From a checkpoint of a small transformer trained on Wikipedia.
Size: 19 layers, width 320, MLP 1280 quick GELU.
Architecture: LayerNorm before each block, learned positions, biases, tied embeddings, attention and MLP in parallel.
Training: a variant of Muon for these matrices, 460M tokens.
Each number is 128 + 24 x the weight over the matrix's rms, rounded and kept within 0 to 255. Layers, rows and columns count from 0. Numbers have three digits each.

# up: layer 2 MLP up, 1280x320, rms 0.116, rows 422-503, columns 0-79
# down: layer 2 MLP down (transposed), 1280x320, rms 0.0799, rows 422-502, columns 0-79
up422:090166154139108127137182111133112094090131100114149145156170114123168172101105090116116142109146118123145104166122123126189094120125110104144133155115163106115143152122106131159170192148138124140082114153106168123144106133119107120086147090
down422:117089178105126166090151129129134094145166146168148108106103127089131086111098121200100144148101152099122125143142157130142127141119157121140139142163124079132132175115116102129113166090095115129134133172160144189117111129073127093143113119
up423:171144142125159101146145155151100145102119139141167134123155093080083144160154127140153108133165105106111115106124145123116089116102113162132138128136176128146102113087152124093111119132112129136102128159079153150159107129116161131141103104
down423:147107115104145115153118152106089102156095097128149099139131105111097132119130134137148107119137127129072151123087129125152115146104094145134131144165126106124115112119106137112120102141120137124103125127078130135163120120130133106138152125
up424:088111127180164141135151148116149076127132156087144137126148157116153145082158124108114110131114127124111156184128138134126139110099138102152130107153150079115153134132132160131118103150123136088116076116133139152083159103118142121109110123
down424:146113106102124105190138094149095136133126124094139093171140096131133111110106115102100122139123152108144063106163102116121076114163102134115123106124152139129105106120160149144123115126113126126122122083091141099142084107152133130143136150
up425:118151091126089149181122149143137095143154139103131116099127137074143133133128118168183111140124154122148166163119119122102134127117105133140111080086136106101156143114159130180153156135075091146147158122125110119134062115141106134105092107
down425:143093086153123110163145130155127167139138124120108098112172139124119107130142133154103108047178115114121158089101148141092105113132132110157117109107142145139151132132144133136101148157127147123126110108127118123110131140126140156140112145
up426:133129160152125099162152128122156145081117098170149141180146111128126124118141116139128127115115134155152164168128182156172124134146173128098153113154121099121090166125129111143120122139129112140140111133122093195093112124144106135118100136
down426:152120162090116109137135096096137138119141147177110131167146171140100077094128133163096140145107136127091133141135144137142127138168109148153146140138159156144156112143115110109099152187141128148148137124093153145141115134136142127101125150
up427:121101116116126152111119136131108141095132081127103104135124115115163165081158102120100184084125115110146154123139131116183100136113114141138122140132140100113130164147110089194110146135105111100078140133165128141092104095133138128147072119
down427:109124110137143134102100120121117122125139093132078114143158125096144145068172157101135137110111115134163137106117117123152128119138095117170123109138121076165119159131142111168112121125098132094108114140136112121132137127126150136119112120
up428:129083102150107118113121125146149197072104159140132091135148088138161110108104124086142127128164162126166125139141091168118105074118132128150105103086149111096143103151091162081082119161129128124132139138139106104141131126083161137126090099
down428:172101103123162136133146108158132157094164070122151090128137135124066129096125152107154119113086110157125178122098168115087124124150111146153138066142161127053150142165094082118107134122094130120139108108112116174158144113143114151084135139
up429:104107115117071128167110123137153121153126118118160167110136151152124166103164117091116118131128119109099097125083135133160125144141136119140127148115097120130140124122088161137104117174110154174124129118119119122126102142140128117141107122
down429:133120166112121123118119110100100121141106132143122107099127190087134111098154127134144144128128135093132114136137170129138113135123113134171142165164086146154124142122115171120083114149113140142143127124121147148161147157139180127118154131
up430:106137115140137110140138135121104146103144081111147119144148149107112178117104115128132102097102095113101191123135113162131155127119080114132146075125118101106155155089122133119186155162098132150101164124131131119108120104095175128141170144
down430:091126100123126148177167124152141112132085140166096141096137126180156112131123150081106101129153148145092120120107133102127106143181135130171106090124125167109110132166145071123129150129131120162156115190101184076126118133146091163109119136
up431:110132163122129134112133152117158111156121145120116092193085111088138128141149135156126113143112142175149116123150108145139122130126105107116134135127108177110138133148118113143143116150154117105124154116172100135094135087108119131130119155
down431:151109105145135118137137114130118157131142177114152156119150120113146113082170180084139146145114113175099139117119130100115186105115142115109143136145091125095153138128101150147097108107099114157141119120155149131161098110132128077117128117
up432:117155161158154134156149106099083133128131137160101124167167091129143122079147100182118158144093183151125103125102141163167100102147103169119130114124127129131113131111090127089109126129117118095130148120112159126125069102109163117141059103
down432:147109129138106108168099131131109103174117164138119131180156123121128127149106128128126162080137130165132184133130160130097096157099162118112081132089126154113121111154108132122123150135148140103127173122142168152154106120087127157121146069
up433:104178121150116131135065123157127107150118169117125123107139112124163140142113129157115131107133133088143138151131115142096155079079108121151103129100139109139141151102110126123139144124133099123111163179117148156131102152148143125136106127
down433:160123110100136142122096139124088124164112129133123125162106083125119165146137121137140133099143115108124141127116120100133135095119111155133130081154147144150147115109131170134120116149147122179109137130112133133124139098115116109104103115
up434:068165138157140109149124089155106149119139135120114114177126137156116133158090120095134126139137138110146125110134128113137151108122128131186107123107135127065101112134123120086134108160112100176139137131162142111103115109125136134161122108
down434:082105099090139152136105141209143166132130160074103135144116123151161122143167138079059123112173113127167125104156122134134140123159131144131101117147156142127150093143091110184116186121119100141143111140124110112133100127115151086132108096
up435:103140155163105133075173150128098126146121124137139113137134114137124142132160166122129119146102158090134110140131134088117105148140118124131111103130127103150130164100115162122112131098106117080139106117114087153106136186159113149145085114
down435:089096140149141109160107107108131102154139114112088149104176144105132124115145152120134122150134122125106141136113125114134119132134130142112133107104082107112189139132133126127125150118143158103152125152114114130119135133186120141107123059
up436:149108125154079139125109107128124109072150114118116133151106173146134138118128149164107138144162108151117163125145141157118131136150153115125127109089117135121169102141077127158123082146134087133175103161065154136132104145126132138124139099
down436:101104113123106148111136107152141133097134120133133088152112160146106134100118167128125157115168115183102140094168131143129100149139172172149134142119137101125154128124113134170104101129148131121104111136090180138174116138143146134131141157
up437:133121147122103150143133105107111153162105150133123115128124140109127113131154118110101092113149151102150110128113131101167141155084132180117092123155118134148155121113116124084147116122141103170102121099123134117155097145130114116118136163
down437:169119135124128121154129127106119152111137167113123128120119119119122113154149138139104118188122175143147148132154111143142110106130147125118117114116117154154174108113159131092140122126067084103130123102126167129136113138122128122118124168
up438:127101167167126130184088123164087121115135137090166130068131145078134129129129128132117179158152129132116113118133121102136109177114124099102122106118159143163092108152133174149135136142128126123136107098130109148150113166105131105137125121
down438:142135162092108084161115114122149157139149140132167138076151102135157140138124124116125155130146114183108148149088135130120073135112130119109155114075110129157140095101125133128112110123152118138153147113114083154140139161163114137156121088
up439:133110127082088151129147146157113109124119139121126099119105118179168130093129133115104133163121136142139134133137130108139144147137098160115119115133135127112112130124096126112171121140098143113148114114146097131133132133132127114163119142
down439:157140071075145090117125141125148172138127120123098090103084128129108149111117161101132098138120154139109151108133132165126153106124115131120119131103118062116150141156134105109105164152155082079190119097144127158105112168157106126148119155
up440:131129097106108121088105137129140144151099101123132077106122133146136162109085100132136180170127136140112106156088064102113153154152125131092125130128134100138125137118088128126122135131125098092153155115097122110137123138134111135090122126
down440:127103142097151134102041127123101191106121130151115142091161131193139147134096136108134092148166116141101143142077130124126151164103141104131106129158129128120084109106084137137145121123134122143155148135096156115137078145158139060138164146
up441:178130144093134155165097089124065138111129153115149106116093094104171134210134114113118092151106133110149096139119143102114116123125128162124130110119172132128163121138116141150102104134121134090122121145071120095126158145123117127189135156
down441:120130152125081131122142077145103123124153161156136123132117121116096083122138173153108133106093151096131120121160123132147109076139144130093110155095110149156174153126111136176155107118186157121122129152122106113144132140126138142122179120
up442:113118131123116076115129149137128140145134157135135147112137109100120086132128088138116107136154120076126118131144119175144113138150121144137118124121180102123109146136114147128094134127125147146101162134131141110156101107114112153103125136
down442:123085117137110130128117147118118155119120153105133108115117103109113144093111145151137161155111139083152130129153128128109130165114102190108112129159152156132147140101153130172144130149168095112156120130138125164103171148115121113107137126
up443:169087125133116124142114133107069157151165164084138125121136194117123110139103118104107167125146134124104163125115076165126119103129125072113146137112109157127126176087120127092124108097098168154101147108170150150116154142136108148140113110
down443:136146138109106170128119134127133119103127123103160102091134115091130125162155139105116109152167131167103100131129205132126119139091125135128134097111153103147099114125149150141164147139124127125119084138114059110174121140128123182137076123
up444:157175164137137156074139161105132128082121160114143136156154115145158105171131094112106047167145166158127100106119102138087066100135099125171153108141158086097125105158091143158164138174146124101140132109112125104128120100115118112165159115
down444:094110123114095114122069182081130142143092138158144121058072109141088136113127109123171148099124148118106137112141190131166129145116182102094116125169105138145139145154164149156125127138075156140160145134132150125104137141130119136115106131
up445:137157130107136127147123116108167135126138112092125181142110115116145158073110130140091112132146176171154096137133105075143098131119126122122078129168095123148142144123118146139137129153119117165178111153100129115125135112176144111139116166
down445:136130123126139111139130116159067123126163158139146081144131082112106153138106162102130121118096103150150112133090154155063137128114140121117149148128136077146133160156179135128148118128110158128098169157153133127145099155069118114176081124
up446:128147137136108127149141103132082129159130170134169145092153143108122118133136108166156145132092123114139155151159088154131152109124113193146111124148111109139124131114122167132103086107123126147131145151147108128129135115166081147118126133
down446:150157147106154135120179121132169094121138097143117107141126138148147113156118138167129109139139122080123131099114114125136132073112116132131076116105111089131130119139114136117141114137138117106180118098123143122152145135089156144105128082
up447:140111125155082078158159122156087141104116191104125146199120148120157104098128124135149145115082137129107135133120172139134137095120106174145118135088135150126080123139085149116115118121141149143121111078125120107114138116110155150096124133
down447:156154125142177149176126146059117091153103095132074110110121129110111143124080109120160123123114141113115150123116133139120122203162156103113128131142165110141170093131158110174140143133114094156164157185142159142160173179105129100141114146
up448:098145163111150157153162117126114129092129119159129097152155122126115195127146132120117144123126125154099115136120135101115181122055174156148144118149139145130096119101133098155074114079137131124158144124141107102151108142126078088149178146
down448:097101144106126153123177120162111086154119096154118127129122133132138167128155124144141157128160111138106079162172176121153112131114135116117137121141152121105061174132134109138080139157123121109126185090150140089128127136139120076122108146
up449:097163148091072119115150097157137148109142110153129153119142167098148123167114103095150124132127112123107104149133160124104146136120145155136093138167107098103111083141133156132139107189095189144095099104121107139129097128146140120126146184
down449:159195139056129167070167135162142142088068148108133116116149135142112119123133142075178121067143124151164120147158127092120144117134103124142092099146168125131113133157126101100140150167131151136134121133123132155138113125129155093106108100
up450:157117173138156120117115105130114096168110124114136142123141119115105146109138125118113149127102156124123141153137117114123146140170090124096130120109127129096168112159155181137125127123114131117128148115136189114134140148113150150166125112
down450:157100151108129115132129164104105067123147111107113138133147133097156115147172154149119154117127113177142126128096155155149123126112119139106096138091105106136123116128145148129121109114129156129164168098167154127086121157136115139149090149
up451:110088139119132187140105113094121088108154106157141129146153080104162062110130158111138054115087137158137144126152116106127143152181123149109129130127126136144171144164150153121194142134141100109105111142126123100081168096129135135122114131
down451:165135084095163116113129169130126144152135145127126096108139138155130114148100108178130139113113135131104118141107181113185090140125105099147121108164141122146104147115107098131107110103163143128126108109126134132123159122162143084158130132
up452:138112190146120172118130072125137153102123125110141132133117103101111162150129099154085153130108135132145146136134114182135094145113144159166119107152123137121171157106085126102148123118140144165176110142167149114129127119089124083095139124
down452:150103135100129127112133137106147140117118151139095120128102136149118140139103135104114102121129145110144152157128155139174116153167121112151141128138143126119135113110145090094119122117130135163130111131141092083111128141093150126134149100
up453:123132148142122106144046133117159121155188137107114158108154146125141159144122109107092150160108154110109120133164067141110143166117132087143114100128167130141141134127086155127161127119115119121156073112166167090115116145099098138107191149
down453:183115168155148086103090119157133152170130089155093138105142127129100096102118137158162138105164093146183117093178119084141099143118115127129148130118172151130121143118117116076160150136164121122083173100125116125128141118149098125078130154
up454:124143105139081127127116155135096142161120131139126113113123145135151128157138135162134121107132160143112142137140102121108142109149127121105119093142127135147164115124127155121111103123101102168127118100174095136092120077137134127112116139
down454:129128124055163110115136148125142120078134147127089133122097115157129140140157098116106103165161131160155179141130125144136133151086122148101137135114159151136163130114123143099144157126136110105111078108144147149119151102149138133104121083
up455:152077072094124130101129123120114105138132122076152135119131088121149146117108105102101124100134149123120120119112101124142114142128155135142126121152158113112141138070102123148105140146125071119145166149168116133162128129098110073162125104
down455:126135146119152101095094069162122152134143120132144137113138147144161133160152128129106097089135098134121114094132173137151132133084138105103102100125144118144165117127085149123142122109126151097120124149090124115099165135104131163154136074
up456:103140156111126136114154127105132117149150129099100154076125137158142115143145097141113190154146115105161159121127159160122158121127102110112122163128098153097103142135142171150159158135138100118143143110153107127149140157117127107153088145
down456:164076119159142111097115180128092136131124148127124143119112146167108124092107093143130165108124153100157150113100131132137161127112128122163138142119085144136140138139134115108098177153137156102154110118112080130135116150137130137110134174
up457:152169121179114149153148088136130104099139097133099141089131105143127082136152110150166105129115144129111127126116112116090086090096133176182093130116141123085130125114153150102163126175123123128109133125129130099109105137164127129105116087
down457:098103119127151136183097119115119117151112140151139155131133157103153107115170168086182139149150150138117154116119131121171113147159165127132162105135115131157119147113131151131129125097128115132126079147147143129102094109077119092100135165
up458:107142115138080131166137154142144113173178128123122146141089094134121112124137134156128159128117110131113134162139141125140149085142134142141140117120103157135137142101114120095126093118101103117121134111122078122121105093134117152126164098
down458:075126134143149121127134156139116154138112122144116111150100125111122149128104126149130121098130129165125153163145141153107136165101169074125102133153147132115105171094106132080100141152141095105135128103154126169093129211152095135121097130
up459:145097162115123102116134112112113132129109131140087108155139156107103113078140124136105138114147142178111156174159139163145130179144137120116122111116069131130155159143122171149098157165140119146096139089125140098175140137095138145155102082
down459:153143138151141136125127115140098118104103168123103127134127139161137156147137153095163141134179113141144120119127104174116102095129122082172087115145098103118161128110082142101135132144127140117125138138117165135139094170124151146152134139
up460:100105153133151131111140116103118122150111131155139141141156173129143134127122147115126157180129151149111163156148117129113161130153132109138090139143068114105172143115128161127132105107135082136064124075174150154112097117118145128119128125
down460:141138123189169114132177080145104107122168108174116151085135176112102103067129147117171108113120086125133146142151104121148153164105133107099120141165117107124160123137176138150114125156108098107086130131148150187102163124145097121126160104
up461:119176142118111121155134159119104137150103100177089125118117084106131144102101093077145117140112133185091171117139144093134174103146082142155125096150134109137124181141139148098117138122140153130067111149146157106070133096114169140139146127
down461:147124076140129166137068180105130121129136115153140174151097100125151078106098089153136127155152119111149115148173117138121153139111130118111131148153158163154111147162132143143088131136129118101180167155125168078057127089113121143136136111
up462:118089148131132074122133126108124079092156137157142153141108110118156114075133107166061107136123139098124157095098122078149161127077148124162131104162139132126128148125105160117183111130127141113169134124118103150119108143115106111168154125
down462:098141119182113106141179137120111145142128124155071110152109113107162143133130122101133158111140053119167165116109095092133150116101147126129089089131168157171129102143108160106135108140118149120108165125126147104119148105106104134153136196
up463:155164134113123112166112131157125150113113161104154074148172161103114144130120154103136105158132092114115143130124081102153149126148118163123104146130095118094148135152148103116129104118156054106143139116173162183113120121112155124148061159
down463:140119121083135179095113116150118172209104187148076113110124161140154112141142106153126104172163154152123109120098145140161157108142132164119145103079117154127103128122102128149184116109138150131146126105088101078152118136136149132124119127
up464:104128145088132159129129132144109125102098129130163106161126132135186099125103135127137110124131121126120148097106162110089121123121164135129134124169139123121157112120136089125092123115116107117078154096132111129133148138099141070131136124
down464:157110095131118098171057102106115153101117129131124090097099107122147101081126134123121167144132109116173116142123084162149146154101140120132149130144128157137167120157136130146103142108127118164103116116193113136156140144125137123154142140
up465:115128128136100168148129140132111179131160132089101107123133174108140149142097120097122167137154138144160197140134098118152159127153111090117144119108123146139160138134090146141122132131119128100121090081156110112121135118153149081127105125
down465:069109154153141098120079149085197149111146158182070113123108119122163150152147093160124117165094113105152111179147170083131117157117134107122121122132106104148101151151114129137180158105121096115136117102140105136133144084183117078109129088
up466:122149124146137124124094130092157135132151174154124119093103100121138136097134097138131153121153121140123113130116135109169124177155140108108129087118095109117112145093094130109135113101122146150128098120116121138122125149121139143134116155
down466:132094108102147146124105106142155149162121125104128123150151113152092121140097131084160193110122156132166123094108162141157098092114094133115151171144092119107150165116139132103108121120148111174132111122140127118165112137107141092131098134
up467:117160130131118154118136146120123134101093069137141122130096116142139143134112123127140146147131120154095117152144128100096101130132131171165146123148119103139144145174117103102146103138132159169162108132077113144151128161127127098151159122
down467:109125186140120106124072151117081086135154107142127120125124160140120163107111140118185171116169132127127151150133133109099137118103093128074118150118132104123109149153162143173117103128158092151125112136158132098119110129108122107141095071
up468:190137106132112144103119113132111077137125122116121150102131134116144139169115134106148160127125113104126125123159175139119136150096113178116113134129122124140135183095132122114081075117125141133113119132126113137109159109140126130136146090
down468:149103108136193109096094135149178131088168145134130157166131151178133170148125155142158140125156130124104121116105111091128104109112100116121143141134152109119137147116152113196088116126120122091135084139126106139139142108134139166151127146
up469:143129134141084103144132132135105143129139114088131102113116099155138118136113151132095103134080117185107109141127128125133141156145135127092147117144124134138153183135088167110096150105136172141122095159144123130123131105161129148143144125
down469:138106120104120131154131153182118087103045100124151112103136114097133148102109158100114065154132099117156100135126128127128101128101116110136109042180159122179107116107093107116162102097147185114139117155150125098132145133177148158151133119
up470:126085182145107133127080160195112147134139119162142140119097142108122128172162149093135092131140144074117137097158073147048142161092157172130159125120183136143121118127158124109092106181113177121137160149138172162151158184129109140150116088
down470:161122153114135121136124148142153122157110148112103107092116164128134085192075093125126104113135104108160161132138130116177126152127120131120132130131153154113082122146103098141126098112117153155078118175141158103122093165105094134168121125
up471:099121121149130103141117159139126133114111119113090135155123098130125155097159087130096087150123134111110118118121138159104105115102139077135134149139135124137125134141128105090077146148137122111134105097150136124108119140111124146156096142
down471:143156096152148124097116157113124113175136102133108120138172165150112104130124141167094143151094133120116107108144111177149159122108128110155129115109079158114110167072117141129114146109106139169126121113147115134133141126185111106144143132
up472:105063127139115070110134091179103083077126114128132161114143122160138133137114110122113123143104109131138137155153140136119130142114126185114090133116129125142135142145138082124117156151117134167092104107172128174139125103148147104137125186
down472:097129108127125139129083100118108077123124095143144112139150137111137174122124109167111135084106097136096139139121118129153134130126116137143104133127141145171131147129130122148150135164109132161140119100136103125134170116102139160171111104
up473:100106106138157127156140095162132204124072138174146125135126155108134184087138132120109136129114116146143129117105120068134154126120075131178154110123165131115133145151142125102153118084115144109123165127111141110088138130134104129118149137
down473:138127141127145088119167084133087108119127114119104145117164107094098121170128116170112128093115159147100137106112155154111157174138076152140091076093125125133110086148141133170172161109128115130150087099145127146118123122135149114152115107
up474:156106115096122150103078129127105125155163117179116109093085146111102111125150102159116167144163108104124106118114163119153102133126139129136116131138111126131102119087090119103131077090091132129088178136150115136129127106131087148116129103
down474:163145137116089132101137148105127146153117152157155155128156157150104096117151138158148102112182111129118148131118129106100131145128122108121085147125128103126111145142145133162113150126127125120131101141124155122142078094117111104126140110
up475:102105168127122086140089136144102178139122145132136142181135155137155102118128141118136134079117137097097085153132109156144137116120163148113092098086143132117120094120119141114170118135120133132107096102163124136151114153133155104094098178
down475:142145125124150134118125105145114153075076129130144116103132138110155115150143150154088182116135109132091152132129154138127086109113149105083137169142158118076124157109096117168127106105117156172157135126144169139113067115120185120119129139
up476:173155138167113129085102135181096156110131144101129123149143091123115147113172134119125095197156122113129110123101116150104092140140154109144128128111132149121139155123099142106126119125140133155127084136108132165177145148110147114107133128
down476:174135157125102127122155096113133131104102113101121114081125176147092097138115146114105115150135125130101100171105103099149133105114147175071145143113100158135122123148118110138155126115136085126142176113193155135140114137149125108177141124
up477:124130128125155130130157117127098150147139114075156123158160181108114148092119132096132115097151141111157115113156140105090142148122163127158112129137131080141110113150151152106144144159146085184153152127121127108073139090157126124142121122
down477:090126126093181176116072172156110106102151134128122146146152158144105113139121185164147141105113126150126097111118147115165134133106108131097114130142079121116136126152127145173133149093156113115109140118157111129140140153117115158130125145
up478:146173130103118121134152153106124136115159115177162155082117137130135125142136152171093152121123120101100146119104128141105080127154116101136150108157146158139122117127129134155119112120117108129108127092087118147107134121097125134161102147
down478:153140098137153182133099113158151176110118107115136123147145119148130138098122104116114152114140143097093130156119126114136120146137168150119118126105124092107102124138117119159141132123110135129086134119166136119119133115124133152135117169
up479:121128149137099132144153128131089125129084080133125124117150130132155146105153124117156133110167127130110181125114109143110114166131103096136116135118134082109170131142090142129163135114112144141103112095162186110128149113147147127173105166
down479:150142157108170109158126151137100110127154124151091077105089122155162135130129105118117151127211144184126168160137109187091124157119136115141112126137176108115099112142117161103113077116115195110114145089148192126137136111113092093137162155
up480:120133063143143162132092128136116144102147131098147155146125133172128147125143096132105079113109110115106133131107126120135110130121162137158106133126103150132151098092105196080123104159117102112146098144155137156145139114123150140138138093
down480:132080092110142106129124117145114119125157100111105137136113173150158132077111150139123080109034125105133134148102121145108130105169151145112143142133078124125149132087147126118112119112091113140131130095149177166147144141111131076095146107
up481:108129146145087181129123123127124159111124162120107140139103093116121149077086099104103141124123158121136126153143142124154151136087145159149116119099141130169109131156123128105086162149165143141118151129122109120148105123159134128141147111
down481:124101139139155174131177090143154133115086117122094139141073150097119142181098077069115165110061110136123164137146150129132116104127110140116110129078109124146112168140158130120136196155126135126114181156113120089138156097142097117112102117
up482:132148166120074139121151082102115158092155132127069107113142154133164195160141119120167115115107127159141137138098138156199162187177128116115120111126120084105115162185107179128113078152109074112115127117111135145133126102163141105117105124
down482:085088139125098110128174095079141087118112140168153106148134108086160127124142079143125124141126098152187119107178147142145156109121172132147149193145082118160090135159134136142104126129107137120053119118085106158170097156147117142132124141
up483:082156122174096157145129167150097083162186145135147126135153120130159098126156135168146123093132104180154093131161132152131131150173110142110093125102106127125124097111166098119136119083125101104144141119100156093116104158103096137142131154
down483:166162141137141129161156123150128097175146118120124127138122105123109095087160089138148177159135112146121101148107116127087110129078138160112112095116099102100164098114140110136103122119151134143158108147121143127109140124116156127075173105
up484:152130090136127172180118154101103155126125141119136132127087147089121137139156090131155146174133135141159155142161142121143124162131147077136120129139122113144129146125129164125132126108091140130129109112120140138154113098139140132137119202
down484:116102161103142124146109171117169166147113122166120151164134138163143138137134143127134163116102129154152128117145131126067117120110120143116130100127122107145076112146139122143079135113121125153167157148167093102097135116098121118117119171
up485:100112119117117109134127141101103103133104158194116132144083124107148101150114120163138078109118094114142145131151126137130135098123141178164140162102142082111136137164147156112117102112104176148117150157104179105145090119128129139139111106
down485:136108125120138147114152137122119131126129114102120105113148129138132140123148126118142145148125132106156107114092130136131100126121117109086112103156116110125116139138126107154121131127179121126098077105115113101144199165094139171087140112
up486:132148133140157134131139153136112124112116128111115131100097149142130104125147126082142105134136128074138105145111146098094125151108133133116140123137160110131111103132150173080103088082120106119161151103099161163115181128132144140103106136
down486:146103097175115099094113104129146132098117140165102123142131158115124124109089137125122131143128144089127071120161099105117141135140171129153070121084089145130148119187142092168131175121155151127134098110135138147139145155102122150100097123
up487:097123132158142141084118142140116110128139116129089135117155111116107120165153165149135127110136098138127187133110108164126121143146097195157091113088155115109133095115149117089112091106150119140143137113160155131147136133116144163139105173
down487:109105124143112098122119128137146108140114111105108115124127137129074109129119093124104132115096123088126130109131127134121101066116133140091132150139124115077118146135130123120148128138134091128104130108121157150120150199139131154130083111
up488:147153132100128113141110115132134125108118127091141112166136105111117120149136122086109111131170151092140116142112134139119145113105148073124097127134116075117112129120110129134130102165151149130132166124104091118185106127143146137089158141
down488:158125135125129159154137150134135147128152107129132115161130151135171134123151158072092153122096106142133090117117156090132112108147156124104128135087097127114108124119151134136103095123165130163148141103101140119113121143134089111102123119
up489:097158164093193158107162111151122157093145095157134129150127092128124096089160149130161126134112136132139201129134123144096150140164099123119099102124080088138139108133148123130120119127129152103152111114116134112165189126083135141105139125
down489:127132163078160145095115133139116141124169100139129130165149119139124120121159100131110153121168112078110156114114148117174136169110175105145167130146116138129123143119137129106151156118127105128127137085105135142117119138148122163135134099
up490:118126151117115091115117109112103155130096132131122138131096149119125114092113106100151097154142107136089125089066157133137135162132112143117182101097151128132165072148111115111092130131104130131165153135109132155135103125108159156124154128
down490:147164158140131081127164071102086126131103116148098126166121123143123159168123107160169125125117158167144146143121158117110108118117114127106112152134136134147182148174117145108139104143112138114121081156118113156137104114141105150103110132
up491:160119130138130133106128166118176118154138155102126144136131116126119144116119139143108116158122156084121134140124102119131160137156116121151117143118126141122126144104137084100120127107121092112126133143142141158147157105108136140116130145
down491:153139094117165087138096105116116144134090126096136121148153127121112148129126111097110115157089096120097148142139136130141138136156120141090114139110125124113103167137120138125138091114121116172147178097129155102134122123119124105124137090
up492:106129112120153096094195166129091141117092122109161151136136100109139109129162135086132133130099132069160203177155116141069178104173135122070138157095057117171106119104125093099140095170112145138152186131181134198116097135093154101090092140
down492:103135137104161138107156168171121129144093151114095157108137123083132092098133086137177185185106117146113132128111192095164158151157148109057110112141124109155074163136094097131128146127165089143153168092088112177101131104123187095108107103
up493:126135125097129143110110143162078142134128099142149126096075102158142157130129141148157126132110111124111101113115115132152135138122136141103168108150110101107117087154085152120094169104114140126133100141140114163097076127126105111147141119
down493:131139139110115128174143153143103149151120127151113104096092071119130120151145110180091126123125136143134137109121081154112081079149156151135130104106106129154140137123107172114146149146158132131133130140142097156171117129168127100141171065
up494:172103140114124138133123114144140096096136107183129088165145110131151118173145122162110094100151105172130097101147129070163096137125118090116100109118135132172162170132127076120150113142133117136089143089143109120100092100156130117139081108
down494:134119120096164092118093148126095116171157103102094155125128164132114129162110127122128123140127141141112126098167149102147077143123109094134129148151089086177187134117104103116103129122122112167105156161127138147165159130120133105118178099
up495:084127138133126157082126147123104139078092146100096139192136157161116149109106111109119050113120163089150065129156133123142112112095172115140132120112114090128132159131146114144155113104128119123139154125125127159127140122155123123098150136
down495:115101091089104155094158121136162029148153135158122164103152154107119113152123146139137136117147149128132165092092135090136141141108129127151134116117139152069113131138107135153123167141107108143182129117154161122111086140086115117141127135
up496:126121122118105126094174116138087131057115094139154128158109098083121120139140072178100132130126118094158130128109148122147133105099151151133134129153107133155116143108113113146087146108124117164104171129114157104109118149162115129108149159
down496:125091161125068140166158104144099079117142118147158133122114140107084142135120138087172116124091132115119108141106138117122149098087125167092183161091137091123094133152126133133112118118126098097130139109138141129132126101121140129159179178
up497:143143102120127175089144126150131124093105109142140129083167129172117142138110122096118182097164123092149095182138157116145177088119166171164137163099118158083177116097108103112111100120159129116139144142118105135138132133117149146111104133
down497:146122147139121127120135150162090148089131118120089163110173156119123162128131109114163119118176118080128144130136170132134124108103182153139149165122110138126106098075135097165139099133125159106121087110163105112114140161096168135127125112
up498:108152136107116118144129127138127104119141145145088119097167116146151124168133081134161078137129105128116128142132096114188127138166126171114101137080109146121165136126154109139111139193132145122120140111125096133121121165158112112124106113
down498:131125127116133143178143084120090117147122139101125163095130140129177148143131142137157152127119117152133159113154120128141162117141129133108093102113106155103115140108112127117119173192141187089143139154126126083103129158142130077114160074
up499:124109154109130169153134145117149114128110081162100125129106153143156180092138170125113148117151117140117181112097152093129124165155131127095181116172126108095126078156099141128113117119106130180080125083163097081132126139144076119119141130
down499:127147146125173118104140127108169096201136106123124065133125123180129103100123120114115120116184129101199128161122117163128188098148168163134078135092125103152123099136123144117102112162119123123089115143153150125152151122064158181114128163
up500:129123136128080118118118186154103126126110118127153106137134090152188120106118135143150127107122129103081120120141119102139138145111105114123145151115133124108154089120109119127141147122108134096148113116138141099118142141106159135138103144
down500:145126089105111114142114104079135107160132106073140149163107157127124113118124134162107187089119082109110140146138128131128099152141131106159137156152175156113154137111114142123185106155175135121154124124129134148096170123121146119144134080
up501:103103137117108124127104127107108107135109167065152170108110132090165098134088108127091104142089129160123124096121134153158133137134114100116141135133145110127117145155130142126129068109114133111122111161118115146079130163123081166137142142
down501:107128142077161144096114108138112152105123095121124113148119120116114132127138118096130109139128147115137113140097119085133152092116128141203111157099170112127130132104126139132168118131115143151104128095124108133141115100146132125176123123
up502:124071155120085177131114132150157152155147167120166107193157129134087160107134170094149110148139167099162121109137094125129092114097111129125109137151135125148153086119163133122130145107128123142108154147098117132146110127125153136127093096
down502:108121157169119155114177138090142133139123134173157147140109144116099096115147145133179108108112121065139109138151151152110120146106166073153106096143135117131120139130142147125125119115071127095097187146100159094122150129151134129135137089
up503:119128144146163106123108144124134124139143124131134114165124120092114111122160110105114146118110116122108139128123121109188119125131146119143116119100103141106160112135129158149086140119100140128143101142099095136139134126169135109141133102